Each number is 128 + 24 x the weight over its row's rms, rounded and kept within 0 to 255. Layers, rows and columns count from 0. Numbers have three digits each. The size before them is the row's rms in percent of the matrix's.

# layer 4 attention key, 256x256, rms 0.0755, rows 131-239, columns 0-127
082:086194107162138110115120102145117157181123110160116113149072150160139113128137098103151110142162084144143152153125085072109129170165148135097113084114115100110102090135091101140137096167106161139125130172105111147136117144113151111110146140108168117156091115123137119130112172146142171107114098114143086152141142115136117123130137127170103149109149103126109140153128088100136126126127
096:172099161149121146147133143076148100103137126128126158121154100112121128091126150120071154133087170119100114137112139158126124119112096141164097153151119173111144144109155148136127138081127127128159128094131151122077168120126133168128108131131064119129138170111158141138155085111103094141136155143132137136130123134177150168132155111129126162141090153150110115096120159146105089119124
071:203126152145132117134136151083153103099122145144124154110150123128079148157107180124065109133092120107101107126141153148111112118091129154165123176152134155102130197097133139125116139115167128110149116144129170131089165120134134173147088151132097113140169167128122140125099071117103098161108126136123130105124134171119168159129145161133106103143131158133112113090089151144134105091130
139:171123148126140122122085138116149115084182148137140115132115164117097112149124124153095155132135134110139094094139154133078115126092134143137144125117089137078146165143110147093120148158140123147152151122171136109131140114143157171117102146121114138141166142156183123164101109112140115157132107139085110134138123177157113163116142154132105138160112157159154131078092122155105115086094
102:084183130062111123136116114152105145156152132099132104123118154157147115121140122136182147135161136135102146080137158121151104111183144127137128110122154085135138103200100087136104134123143140167108123113131129122165121171131123076140111072126158146111102064139125097146112143117135113106138122119131089087120106132108158115141098120130105118126162124134096160157149145112119157155135
083:110132129141113136103142122155143107144115135134150150105134155136118149099127121105100165134175103115137121118121122142109104113139107143125089121092123123105135126101167123130091127145180160148162177124122188181113118139152130146148158125156161104158095129146096106143099129106119134151120094139113086115116157135123135117110124113151118179118131124108106138120128109099138141103113
085:135157127104102155155082095125128113096110117132104202149132082160142131156143099096132144138146132156138109140134146110148140120162088053110102161133110129103132130118110159122170141099123141117155144149095175159081091142121109107155161097122131122104122110109149127163129118093095166114135145107128090187163139093153081124144129137112109079106135136115126134141118142119167142143144
078:129169113158158137097099091115124102164125106177169136114147110145134141128124097153145107121151124147175152153114104093125155132123121132108113104146116084107159107090128101125114095127105165090152099141150095161133118131110159137128129118133188104100103096122122116114148174118175149118105125116135196170121119101140081091151153158156096139137137095120108110129110092129126143134097
084:127088127092122119140136174124136095145138149078120103136166142095108156182120132127156125156070135117101137108106144126150109125096073106154110112101158135101115150141151158118109155073145077178125141139110158085163141124130100138158157152132152119136173168140120135127116116140116132132128121171135134112133141161111116137099067157124125105113127173110157146098110167142102136108144
107:125169130153131137114112104161086158150108138167164126114106153155154093136152120147096133112173108116142138144135130092093162117155169149137136158123137113099117130119077127114131124162122153083111103122139104141136101135116167129172101126119145166089119095139128124114112142096164139104106081047129098114112134123127110090154177147163086142113138080151121111170120069103151162129112
118:103132125145139125154142145133134172168097119132112144129106154149158093104154100137163119106142103174122160142121076084120135116129149111107187150144144128163127095120093121133135093168113124089074116139107097135144132130146134083128136138118136139127097072113090113103148149092098115106121106088152151103146144122090120108121120115129148130103114090117109108185123116118146132153113
075:204099143142164121146141151087140116105114142148128182139147131088100148122123138124072127116099109137119107148142115153143135134098135162128153189139115145100138168094137141114136125103189122091115109155119157134107166102152129189126086177125091122112156142123152130138134097124110084158102140103106106136139142175101130161101126142142114123148105169140130121096073111133150096089150
107:087132118122131139110103117165136122126154147106116110122135122129080163152112097120149132137103083122125123104124150137114127125169150115137150123166115107078152109149103178139126076100159071129111135153148113101137162200127086080160121109107169158128108112155118107134121080143149144126141096126092144062145101096146127155165095156147134094138167111127112135140122185141126180115132
088:087165134106103139147145121130149122149143108088119112109140135110136148128093124126162146091115119169102098110139082168159128141154113097102130097168113065104133051127129147135142096107122100131140155149136144139123139100109112056102123115097151173137092076121094112181164101119140115136151160102098113102199115136088128146150092140148168102141138142090087119137123150125128134157146
107:087132094128157129106137140149115148096137138132135071135083103130156088177129116115127099114173152100144118107121168115086135136115132138178130108097124147145099166140120086123103162185096172179145119096133083124151079123150139163121156144127160115143151151133144124105065138142148133119135113151136108141111127112175138120133148099107135158136140115143159153126173117122110130139089
105:146117155121113124148094121133129122154181147105146208124169146125141139119162104133142122119138092145080095120113119155122131161124153136130164115177112119063167110130085118128150111117143122090097110155112123102179181127141177102124106117123120139121121112162123098147161132081160069122098138106094167093129127161130104116082096125113094124159111132145144097146116121116118151119123
094:136108163130121123112116096113134171151139120126091140147125122149108178107116113074118112111109098137156128086075111134170141094188140141118135093150131124136143097124080148133124142142116095165125134136110156115130122131052102108117149116096130116107117103112120155145140138143108122125152133105147151055156116067106131106161102095129145123122136125057097175142131150082140126138104
096:143102122138146116137127127101105148074172117123132133163163130149106121155127159112173100132108136164108145112139187100120151125129128143153125137116128121182098162133071069113084209126104155167129106153123102136159085159103100111127123119137116079110138130127135095115134155135118160094113122140171127110127092138140145118106143109137139129137130143124148136128110105138129132110112
098:159135139117115138128132123134142120143146121111152179139116112108112182131124163128129146127088137145122114121117140152151148115123165142069114091147130088107148064149134126111120097083131087141097135146108162140116176160077141079112160105103163135117093136117110115172148096126117116124128159136087183128163099147089142145121102160132125112116131106094121113159111161118133139143148
094:108131168113101120158119092113142155128133128068132154135133163123104159096144092126141127124165133183152134137138103145144141120165129136084135153145118138100164093105075125123160093077145109100119110121104184114134173092089144125127143125128115133112135096103145120103147106127141110143108166099143121075126111138122135129153105128159087069173126141126119147126122112088148130114147
101:081090098121136121101171155145115142110095112172139112115092076096094106176136158134156088140103131091146144112109150121093155102108131118093118141146096112105092142140167141110126150153076150133114138094162104180148112154154105144137156138149132113139100173130131130155082140146121142123138084160104106148145130115138128151121125125103166168097130095151162127139131125131145119144108
105:171128139123158112149123118115155120153147139110118126129164149150130136130082137107116162130080082146080117132160129106141111130093126109137152117130149122138166135113123140150119096057120112158105101122073168138084145173128102120118126094139098117128151088157109147079159134073106096118124146132157165116137134168144152145090137131132105147136115172127101096133116174132104141114148
119:176153149110132138108086113153112087138171154131108127128159181110123139119142144126084157124127186108109115152178138098107135116150130113152098158097149127101107161142119131106113087089160115118140125155137104131155124141162139122170057139127104168130140107148144096141163127107120112156114111127132119138115173162118142142146139183131115112137128149137104097134086126169092158114121
092:129112113136138128149136128102139163064139112154174154182172113168149096128139088152152123120179147175141122093158163125117116136128111118114170113100124114185129138104076130111118183118097140172138104144104152120156103143121135146129136135126144087112138102140164103073099126153151149080110114122165108078120093118135094110097156090153098149142114096113141152141118109094146126124126
103:181111096139132152089129149117119115096128106115120148155128070150155095142128175116049150118129148094129125129131151119092138107086138140177138139080160169161102182125156108125075143139147189151120123122120115149117088112131132182134117154141126078122152182139116162113099149124131126099158134158141116191110126129136168131134202117149139160107137116125116115113126151121108119136121
096:058130140129128121154104135109125153130174143139113118138183146136145101088146074166161153144149168180091150122152108147093102168163094069181150159132123121131141143109101114118106162107087109124178145135136123120129135105138086085155097125129102138135159072137147099092180100111128167130109092134116096105132096125176127148147126125151098087147116147139129141133163154158109150114112
098:099121129128117136089149143135115169115075132157172094146147083107137130150141144140172128136104149116129155084105132122134140096124103137153148112118117104147122100154135125083116177177057137152141145100131109161166083147133118140131123126148160124111110158133127156145094160161126174119155091103127087122148118109096111129159147111158177132141140101118108158129148133092124146136124
106:055133112090133126121130116145125135106152122130110065137101137138130117149102111121164143104138143155168145083120142134149118129149111098128110113112126102118107116164104147118148164158126139198098164109138114123118058133127115138094144129145182141137144111095142131121091124167119159141139118139129103137132117080146123128126108083131103118157161104125104184139167147100136125157109
108:168127135142106112120141120109131097143105142171161164131147153076099164120102158115114111162066136140098139129128093156148117135119134142113120138118154116126102150068113114114121172109106102163133147109088161140072106109134128153113123108148104108132150156091137153113147125139125143125102154126138118193125107165147122110108150205135130110144127134137124104118116104120127124133128
112:100156098102141102104118109157129126083138169140144117127092140132118108161134109143110116135149134082135099109158144129079141161152119102154132137101077123108153139183108105130119129125111137151134169102165105097158093159138116171131105128120147165112160118146152130137089091136130142089133112106123101130131121135161123146140171149116112137171166117152128156101157098173159167092119
069:108132088114140175068106134107120132107176145104129175111108140149132126183156137111127109120118157084097125117144146133085117135150140082141126158103109101137136138128162108123172119165142134158144147068163120120105122160177115182119140113133129141093167138102105136111108116150113148113158125157106162144131135101134114100155149150161143137140136148123159120105120154154128137133124
148:169099136123125149151170115147140147134104112148132145140154153164126142109144112148138132122103122133113152175122086097134109108134144127143118138132168148151102125084085127116155153104136150170140115111092103153139155131127120123110133104089075128116073137116101114113157191119107116150105127153126155113104155116126159118139141129172120096077094138109124085164103131125104144124100
064:096146116163109126095139127150125174142128140112092094126113141085128122181132123140129129122163135123105109090161168126156124124118109111140108123140068133108198120191103081139091081145108143106130123113163123102165104169092138098177128140094144129135141126128114106131090090133113179097116135163115145127160145145161122175168118137109144152128141136120133152114156109123124113104112
075:140159126153131133112184079184112183142098139155093098149122153114115130146145137151137112147111151122082099119118137097119132108118109128123074128120161155163157102117077077116127097110124138131144111073131084119182133176076116125087131118100106140117106178106106094130134171150114158121122161134140155098131124168121183115135190136141123144101115122121107111147163127132123114132122
143:135093143122103145156140144128151126144088130119111156132145122131152129075123137150122122138101124152126129161137092117153121133109131108095105136148177139137111123060096119133161141089155117119152113134103118140167160124122125087129139111123088110118094123115103125112179168117112124147081135142134149137129148087132162120138115126152150116077089156102105095176091146117108113130117
159:106145108122162120107123137109131102099176146167151109150100131114116101165126106108121136137157124112135136079137166142098113143136140136121151117103090127139158139165132110119100102157110135118130139120165114102105121125162125171122102127128162128124148121135148140122105098137150148104182139105105125121149079144128092133144138139105126165166164092146145159084151129120148137113146
081:149133143111130134143132119111132129140102150110160134129100093184150133145133144103151115136139102148139138128143129101147128150146115196175151143128135127136084140113190098117082165179105115131129142130122132124111206105109133103120128108111130114152138130151096136128108090109107102128092064118127150094133100164134137110095139118141111136117131145169133109131111110101099070128176
080:177153123076088169125108128145119157153111134096138180153093151141157150121124125175141097116120139092125101150115127120086136139127092086105122142157146153141138177084122097110202170126167151151172135124131116138167119150105107126126130087116088170109140138116096151092134128128114147117125091158119146128097140143155140101131154126149097119108115151108178104113090115190134139088137
144:172112148141112164141183096165125172144072119112109134133155136120132128098124124144155123135080136116119101158119105091155134095114120130141087123132177133168119130090135123117127111116152122130144107113087118134157156133093127077119146110131083133118076156128092128103152181130099132147091104154146157106115155131134179112113134116168127111065097145117103113177111133138101110133121
096:141146168116092154140154134166143149128100144119086122132145149119148112092144151141191145124113129173121102145150113134148113138102120109135115149136162139135110151089115117128136123092150120131127109138082131134159141110108138085113127134111061160149112134152102123117139154101129136149096113157135112100110154135145153124108113116170092106078099166156121095135103120112132128118101
150:088151119113152113112101138087134104095178137137145133117110114122126118154106111092100131118157134116129121098137152160108127157146143119130147118104078117102131131180144134144101123161096128124118156141167123096101090122155119170171110148152200128119167109145152148142090089132162121096171126118115110134131103131116077132120146134093139159181159090119135172073162141132134130121153
148:088151124137139125101101139094124114105169134127143101104118135089117105178105130104125131130155127094146136087131163138113101139150123145157149125094076090124127124176171152128108102158108134115124138123160127108109113121136126147138116124137179127140180110119150145126089088131139136084167143126118102138151114136140089142134144137109131129164160104142143168079142124124158127124140
078:180127144123111133147170085160124163142073140137110105149140127153135141131139127151116112149114144141085129156127102094125105117108143135111107146143155123153114131088094119119147154128146129147123129106078108117152145152071128133104122117124090138104070164124125094099130174152116114142095154118154151118099134149130168105117135118165128119088109152122125127152126110156111114147118
080:125116109128128109142107156122113128139192143137135136101111128097158151107115131124137102129128140142141136089093169156131191132152137125119143120174072127115148147151152145168127102142108104105084150185131159097129094111121142143164124146127137126150141078127152122133130078140137142104134123075117109152119112085135110147144078120098129113173181150141135154125108109138171141142125
094:164104112128130136129112114114106140158147135120126124104161093122155152132102131104146106155128101138107124130109171086133173149153143191161102140147095147122093055157121166149122130140108120129087120161132097121103162149085123060145146122117137171162129108128073105130158121128142138118115128079178163139127111070124115125122165108133141123108136126143128119152108147147146123150138
078:068092150129134124123097117101156134153107156085144111120104104138134115099111104092130118083125113111120176176089131138096129126157147151145188105158143111110119155134173135113097164143136125140158118157120157171151092178130124118129139128104125166133128105132082109083126166102140146158095092109118116106131151143139113100146146166125129123106118108169156126131189103163112129156150
098:060118102135116141151124115138123137183142110146112132166183143114123120092148137139156145160105130126140128134131191135127122145107106142108142103146149131182109150081167163130153086108154079108120135131087121102108135140168125122086101120120119144134130097123137127110154157113149159101156130100131142168154071121122131110127131105134120130126126129155131113147076188139137110141148
084:133173141111121146161071195129149121125135167120114164155126100113114112138091153104123179080148139162122167162141139108141141169109138112085123118116120150168138074145154153133139122132127110084188091150116101109102159081137130112167096162169150111106138101098101118132158110107134111114137148121145107133149105111135126116129137118163146142126138136096103090140105153147133163139154
088:131143127132135128115106157123134113167096126158143139099147123127170120147134106140196120131120159149129108160104150137096116124089091135127179122106112135109142106108127140080142134058087141168065077098125185133131132120118078115123104103139125126109140127135124108138134111086109142113109120153129128126146158134112121178077081136125136118181127138133120102151151094184121146111123
080:085142145091092127148074180105118094138156127170129124143126131126106155119100108140127116096141136131117145159060152085154178119115087186135126172157130126144142117133140127185128115135138105104125151146088132097138119122110164117107135142125150150133113135119139081144129106122151138085116136094114127107169112130117123106142101176163114082125151105109104148151162118133135123153122
079:082098120131145124130103160106138087148177098105108132121138114118119102123123127114107130069117149141154143151130178142125121125091143109107154102140113134115121122164128084152142135144122136117128100144106126161151089139166117122170137190123137135125129136122084092127158105097178100151111126132118144142105126094103111158164146127117105162119134093128129086147139147133113138172126
088:106111141080106144132104107073118126140153158146132139106156120062166105141132135120135182117110150136125140130087143150137124142143142113128119142110132183154110168154116141095107057142118132130113138118122107099102082102161127121143128132162139132181094149125098156125154131095120142135105157114165112118070083134122154112130136174131143110120149145137179182111110146143150133138139
077:171141110156128124128151166148123155138137118094121106126159085092114177100123125142130127137119128136096107107116139081126158138138133137134099088133139168143139110146124200159114164086118101114096101114125117105127130149104109108106129108160113127124121082101128129172150135159145102130109169180146121108185130159109139182094118101089143145147153172130078103159126156163154132121144
087:134139129122133119126140160125129098106103121146120121091103081081175130107139139115096095126131120087135112145120117150174148142114117094173114138084120108111107118175116106168121100126111083090148100130140114144161112103068108127130104119154146114155114145122133152089135147096112153151120126105173162104111140089163149108122121169074148128115108124107125171114186141149121126163142
085:083137130083109151117121178101140147158168146108092148114120044099165126125182114078129142102145145152083142149138125135115101084093137137146131151134094152105099116131142130120163048145123123108091120114137118105128108099119161135113131161124138111150132117130131132123113112101126094161147154117132146124125109113110120124164112080142144126132133125104098145147140122126153120166128
086:156127094154134105098171096207100166116101115167101097114127143082108168152135118150149076133142104100076096072153126094106131134143103156140087102139113138111142100131141103140129146118102135143137104096143137095150139155067067128136118106112108112127119122130133098136076138170092145107127122169134136129125132135125127120121144115122146166151143157120130105125138131156139123114134
082:102096125135142126131132149120124181119131171185119112147116075152163142155135112102132130120152119165083145149104117093117189142148168125136140146180123122143147099098143116124096172109069146097137109115154115112110162175070135111139105106122145121162118099128116071134141159109106122169133182119103115092140184132145094103160173130132137106121130138164132122121168120169122105134119
091:156158128144128111106122122162142169109131119122134120140117108136140135141159132162127161109128106100129155088130102094142140089152132112121131144117124142127122123154164133113150167177114127149152136144115156108117121134135094169164132115197135171084144158126161142129109122134115095121145133160145080129122182192125114118106129134122129120111111143130157114124145125171093161138146
077:146135145114122121130111109104116108140121127123133161112096092146162125132095089141109158114161103125159103087132121134137135153134152130113104096083165139109109107150102127151087125172129165110103131166147126118100148122106112083080091125144154126138139136139073135146132092138148141124113112134115143097142098094150111119083123085107181156141132115094141145170114180112137089132127
086:099134149124111117119123069140136121167118138081106112137108110143156097116173137123116087116140124179133112132132104183164107107138125122108159104174117144095110120099142109115124147120145147170129143137113174129148099158146130178059112093116140151115130139115103172152104100146140104138096088120128118153099162169083093150077104131150139120140097091119126116143119095110133123107134
073:154127118132161131107148138100143093152147102132114128168177176118163124079134082126182161093115122098143126127093112118120092108105147125126125153114117141099147160118135141115104148139160125129085141102128118113150142071122094113070127094101124115107132113152136145094124139128152134133213095133117179112189090140086138170122121167123137126104126108091134099124115089105087153151098
046:087129122145144137166174138130112134118146133120100105145155157107165101125150111118139180125156100135094100160114113131156142137112082151141154137148124096112117107126135142136144107107133192140101105130133113124109132125112110130117088109131117085136115156136126148133137123119117165117139100130160135151101083160105178144089128115191144136147134139185096116128118131100161116151127
048:127157138126103155089113117131149100137108102144148141105106101117134147117131153090111110153131099133144160158108173156137147154139154120118128117149120130121117162140155138140182094140158131108151085132119123131095093093174161146150103146141117112106180105167117160102125094086157127114144093142125111128112130115144162143131096115135161110160164106101130126103101119106124168086099
043:141169150151155144151133108160098163151088154089153118116122103130117098114148112147116120154116074107142181107133139130134105122154068118091109112134108130144101141102105077122101135123099153145144112109165113095170130119106131123130109139095149083100123119121139088129127144148178136133113151115122112151106134098114158087108147140138134103120110146107141118152152127130149132161168
036:137081120130150081163172121094061156117167145142092119130148121112137149185076161128094126138114115136111138116134112140126154116137102149166105102120101128110104125128118155135168147132109167164138131133140162156091134130131089108148145133107170155128141123099175171190122153151125149147108134163170115140114144166140098160131090134095130101129140153134105146124131138124135096124133
094:123162134094100164069062135158158078119158160143086140118096119099116113137081119137110130118148154095126127092133169151092159133115153135131153134118074132105150149150144152136144133133140105104138154129159131109115104127152124119125114136126139140131196114134112146140111088104136119134150101151108095121114109128138104135128112134097105149170176142161166148115124131110151153122148
095:117092126141134111173174127096128191130104108143141108145191133143145133135144127126118116123114132167108127135119087121174094128140105139134119109162183141165124104111082142122134114117120130144129110098094122146132127123095140142122162135119114145097065144119148146100141172144099140125101131119165134131146150121101135145125129125177146095084095121120069112127141113148093118128096
068:153091117109115104186144104090092134120133106131143116099167135148134084128101110136126161114130107132132149167133107147159096172134056143133075132093154141160087115120130143122098148153111129136103157104121094140128167095146105132119122117138116123092082134141127105133155157136139136119120152156138133163142147156123160114151132138136124119101101121113094145132133113125146090121154
106:131110136126145143140129136119127122098121140126086142154177112158135135143098124123154095192179072118152146105099124146119146150118128117119119134123130149099129134124128116067180132133147159128105103149115145086130127070155110152109154120161131165118168113120143135131126095154081152103136118128117130187134139135124120082153146140141084130115113159145135132136140133114134136152099
042:113130143101115144119089124124136081168096143125151126139124127130096102112123122127093129195190110134139082129162152152115109118108149154132149122105120118128134137116118174153112071120170175104154117120132151097137150121121104136067105094166120123124136094081100121112120094131156123103171147128127123111108129139179125118136096094098127134151162072149151127151139173118141128072140
059:144077109178158106173203124091068171127114097136120126132164152163152148150128184160138166142117148132094171127066112123167101131124120151150097141135141126125103100116128086129108163104086157120129086129137127154091161106099139113125157084095113143102086147107149145112136162160096160176077113101132121179093148115096124130135130103142174104108106125138111137131114160126119097121110
040:140173105069112177105081113154217104135123156128120180130155138120121096086165124157121152105135146078102125115170139130133149132128095114124135172162134156124110141099119133106132090108173098115147125140137121102146097121131172117138131120150107144126128133173106107083128113098084100131146116144083126134115108111174132111159112087151119131146140141135170112132106173111118174109130
056:152122157162137115161173089090025167122143120138135103116117129156133129167143124142154119166129118140164124170123089116143107139151134132114111089123136114168123095138111128125115173169100132148125125120107123139146155147102118122122131127113133119110101121105172087144134153170156137129098128114173148144123154110115124134117150159147145109092101122121112133117145122157143086127128
053:134101130155149091151182082082026171127131118124154109135132132145129123159143093127139111147119107126149145157138114118123130127145097133136116098098128098122102092134129136133128158160104171140127119125120136143143126124088096116129128119115133122126111103099183103157147162170178147134098136110176130154126139121124130132117141151146141097113104112118111138138156106149147075099127
111:144164119103121148069070156152163116121150176132097139128109128083114139115112125120129139111144134105125133093153165138101150120115162135132155141146088151113149158147134147128119120130136112099140151134155152093117120137167131117130114140141130133138203121133110138141109081101134109125162101149098113116122092140150108127130098114109098161164178154149175142110115144108131149127134
052:122095095119130152145144100094096115133137146120170138127137134137174149162104111180119132122137141157136089132140113110133124118161120121145131149104165122149140115112104155109151171140111114173108151096153095137130095138116134111101157148082134149099104175134111111106129159139121116118119134139184146078117121137136158150145143145182108115112108110151111131145139122159119141099120
102:139138111143135137117129117126122103117154109096132139131156132137082144116181119069142110129113119151166125160140130057147119133150190131137125093118144145116169080088155116156090135100149129151143109091161104143094100128123067139107100104142115131167126135186124180109145126138134134153129142088114140141098131129116147093129133139150141099125134125127129110114154156106069125141104
120:126125137132131139128127132115129132147142156153131135138120170129171126139114143159153127121166144110128198129127126123125074052134130147134131099105130135128072112124120093074117116152102173123120132110105093126123121101078160145147137143160127161149116125114134077090122137146101131126142130117104126140120086167122118104158133126059085090164108118118136167126122137132135103130139
117:113123127134125146122126133124103116165121102106129120157134121130137113103180144141150135139127116132139108106067114173094108129111153152141125137084113110155118116111137140183108172123105105088112137106139112087105182109107114113114135082087117138064120162109115094108115108127126132163145135133135148118122097105070135093108100106142121173134114089134126118142144164154153128185097
128:130152134130129124124125145148114135125122154134154107151092110103134144122122074089130127121125064106171082157156157114114118149113117102108128053123109100109159121161114132092137127135111099162138130124100174118162154169132146149168118183188135066124109132130128153090141111129176095082185134129134166115152085128135113099124134162116082142129115165073112140126159129121100138170099
136:086107117134122130121124137139127113167092090142139135126112097114123126107162118091083076140116135159183091150151110170137146097125165154118130105120165124131115127112149133129145100126167109111142104133096129128119106096118151132131117113140121142116131145134107072157121110134151115114160133154139163098189158125154111098138111115119093099142125062117106122171129120119162127124089
113:118163149145129139120123100099129141155098144121123127149085085141144115128107103103143082210140122138153137143129160164129110153123153152102163088138127170144152158121123141178139121160113152147120130131106115132119149093144113122086087129122134098098145113136133161093129127133150138144124090129124073138104133102133187134083136135144168121126140138128123117105114124095141133109152
117:142119118125136125151120131116126084103153097167119136148140169127131136153118161153191124101151161162092083141124079123101141117091152129100133123122116133134162092173103190145137130141128102135125179131083112132117140146140133125133154167125113169175106122167096141114129138128104148109109128106147134119143136167110125145112128163102094157117102104138131130100126113121093100113111
124:127123148107108128142139139112124123134145125115158111101160147129169108156121116126107152156138149107124102104154132148119162150106087134180173153171115138140095113117107179131128122118164172131107115129125133136098136127104149096115105174160140109142126107159122163088089137101135146130111092167147159160113091153163167121166112136162139081149129117174150141131098138150124110104120
119:142105125129138118132106126149136150152119135129161142079104112098129136138121152162123080138085170129157168078147121167114169096127142089097134090152123154133127133120109112127088163158126091124126123122146092113145116132140152122151180165089128143111146139167131093107102134137153126145099125124105140124119167077137144069153140153119114088107082135114132144142135080132112108137142
118:174116130110128119148108133121121097106139167127133115154128140170094123143089097143131098164126152142124106096172122093086116141107132118168141141116120131142140135119129168131128147140116109140143186145102161157145159126126128111092150160151154131121119105104111138098143158132113104120126190129107110128152131173148106163165110132087118135125133137140144146122121111172106102066146
122:096123116122115139121122104119120127146146115123093127126115150120127090133100117122094125131136215122175078103103144180123154147153129144136150125112147139122144096132125101113071149146104102115127116116147137121125133138117131091116109111109127160148122135107133107134127130125113093127119133122135137112165169066106070144137170144132129079100128124122133128163129118087146138173128
112:136110135130136136125136120104111122120156095142142137152144128139147195133138166109134120116085146116133174134083177081132123162170163114133109136132124151104114156166151099101164150142111089100147114135090143142095119093132169114159128151161130170125131117162118164102125133122089110184117077128135116120133122104126104162144102141113127108137130123081118136116105114133082155089073
111:126098134136137122126141132130136109152138124143118150127141190151078174120133169131116182144166101159122107117090143160117118111125139137149083113116117112124137131132130147145110095118098155113125085122153177160095134138159072128169150068132130127125108152120141175116139129139114118135095108085106120106062134150155170103177111085138140146142133080111127164139112150081126124101072
115:127149141125130131134135120120133124134118135112149144156123131170117128116126115171154157122177128113125118122187108095127114104165145096141128112110136168178139153113111146119098142143158106111173171115114148088169142169122123131114156124183105115122138104101137096146152139125111107117117120140108117112152117089168135117154120151170139147129127088137153130117129159111136115063152
106:115165114125122138077136164163162107131120177152106137140121145114119115137089145160143117154112158142105124102127168123066121147080171127105163138112113123101156116123126149118151094108153116123131152151144112103093123164167130147096056159139106158115141121154118142093084102107120131137169080158083140096124091128092138151163154089105129126121182127144138141114131117107107144076102
118:115117127133133117119138131126140137132147151106136129156118162141114117133133086113138142131081103128193133158158100082098125119152145111127142164126118155124122112139169126108114134143129110138092155162136154138149135154128078123131108135168130125160101154116142108132088117125085146149090135099110136112149091128146163146113159103156094162136113139158119160135121105144168128136106
112:127147133114129133104134149142156121124136150131137135149150121104125138127153107143121095113119128139103129059147149144098128074159085090143113130137135155153099150149118143123131143168129117126094175116145134121096118139143132120165140191127129146169164149211113111146146128127107070140124109175112099088174091113131176154116126148153094150146141129095108106125142102086134138132127
081:131135164156139138172087174142129148111084109094101148124100072073118087099104131096138135132144111137125156163177099152101119168100103108112144169171110148164159113123187151093127106135114115136149111161151147131154122090131127112158139157141132095182117092117148130120109126078146093146098109132153106155122140133124142115176113143113130151150139139154101128126103091111156149157101
073:117151170104089139151077148158106083063118111151163147132161096107154123102131112144099154107160146132137091123147103131135135084145103072110155135156129142143128130104196075126120124141123142142146150149095142122178118131149122159165136134149135131151159130119118153173101113144172126159121140152118087114133112128138121144184102114146142115119150137162154146118109128107130189127129
079:138131132149140108125116184092089123117090143111108145095095171116148116125140138129147126157152091134121104124108114119150150125148158096132140147148120138149114131108160126132099165176090133068143116112146112162165128104080138113161072125141127082128136118131110131155110100149146108156116099124123103133101089133109080155133079081146114108131140164140151167128102121127100137111125
100:129150126105109109125135101158136144170135122113128147129144140150158158084123127136120131161107128138118116142122093121145147139128147126099160120125192128175109098077103113154134133151125147098120085134118110138141092145074085077137130112115065127085123110134096135151157153125142121138100117137113120125111126141114133166133133104110113120123119163134115117190115128148143126161087
097:131100133074063176098111088161176088105156111097134117171138131121120093084115121163116139115143143150151101110102154125107136094127114134143117140134126113092103147086135142123116115115156132136161128144089158134150138127154142152127124112135077149161138148114089151091114125103132140140129121153136135131107158146174150106102128134172147132120126129152117105131095156116126141148147
083:098188135104106138113111064186079134093133111099157106149144151153172118069116129155151167161098117136146093114133135130169141137151140109132159115114153147154138068120094098156153098166109155142153097128136108113170121115129106090106139090125133137092114116152127121126109158166150128138135152128119147107102111113117112126133142106131115110107144117125103125194124112121178137142111
134:128134137118127141120121190124191125120128161160147092136113119106121114180144130089093145117131150111105132112151134164078101121099112106135134115153072116098164161145173142103139120101119118144168163143129133128137089122147153189114119153122129126151158138140168142119070094129124132138148128100120095140151139173127126161108123137137147116167135158166142131069116113152085129124119
110:072114121090115106132129081141092106128112127130113129110123078168141135114113118130170128121095127128154119131106125131170142135124145066130121097107150105123107083153134139162128156092131137180104132103119124117111116173139076108149151116112150152107112132102104151190157138143122134136141147153105138125122126080114141117162128085105162133127140116083101160149164169158145116158136
095:115135103209165116123150117118093116124135134118124098119107112090110094178119131101113130106123135134140157102133139121135112143137121134068152139141142126134180114135123167136151121201145138118090136118187075165117120125104109156160126135139199110113118146129129105127136118189124145140137128147120097129147093129101124160151130150090112129109143144110098154102163107135172128109134
105:144116109175176097118133131088094126099123124165155096140132151101160117153141118105082136132151107078105130116134147109158101148154125140147143139120128110153120128142135111131144106171096123096106133128136117113129154100117144150098094117175199127117153113150134136154083094146149069140127127104129112122153072154085117148154157144145089123101131137121124137115137086161134144087147
106:129139094193206106147146130098107167141150120152149110153078129119133089160114123091123096139119113152114154161147176140130097153144085160139119118147097133112135103159137140115113125175080129119084105147143084116135114128122087116143147128130203106125112073129167126139142139139132090124099126095135119156170126132105118153104121142102133124122121125110119139126161109121146102109140
082:119114130105111168103117108182154122109150096088135114143154103119120118112122139174149146123111151108148123100146166137117121096086107130126160135109124137063109145160138125115136104083162100190133139123122135123147113137167116119121146101125100155153120144130115115085102120108102139138169131161116130119135149123160139105150140156134145144158119107150097105140131158095144116154143
123:177128177083119151123099147106163121109120148118148128114134145078124136158168145133142125100161142127125105125135130134088111095096121151149131159129096133102113179156142102102111099083157089134174134132115165122127157093138163175127119144104079140153137140141144122092107128092101119126139123121117139114136146162153130070108133158156152150141107143169150115082097144120107118097150
114:110128135126142114118134164086155121092148135117122104159094133094122103201140111110096094105141169133133125112142169150094094147121112120124120129154071082081133172178140150081094149113091110150146176123140140138135111130146144182174127123134180135155148104122165150118075093130124106107145125117144092154140129155139110151108144137131138128168136110162110132089141142152114129102158
093:170134176089069146129128149137147126155059147137103153121166132080134127104117140138135149121109141108108109117125098143143165086088116130143142106145134147113125132107137114135107124105156120117143128135100170151081141136136146107145111117094041138162101164127147113103128154086112146137141145115123150089116116137097167107125114120139115115129134147146152113130101128132119139141118
101:116177123111121113111112102141095153123200149100113121132155172102129120137146122129123136117132132144123111127120170117139123115170131138127148147130096148157129155172087083127085132143150161118124124102173135136129069123073155127121131101118168175094124128162138122128052093139127124119160151129083130099080105135146085137121118085116089150133132131124114151148126144142171140138110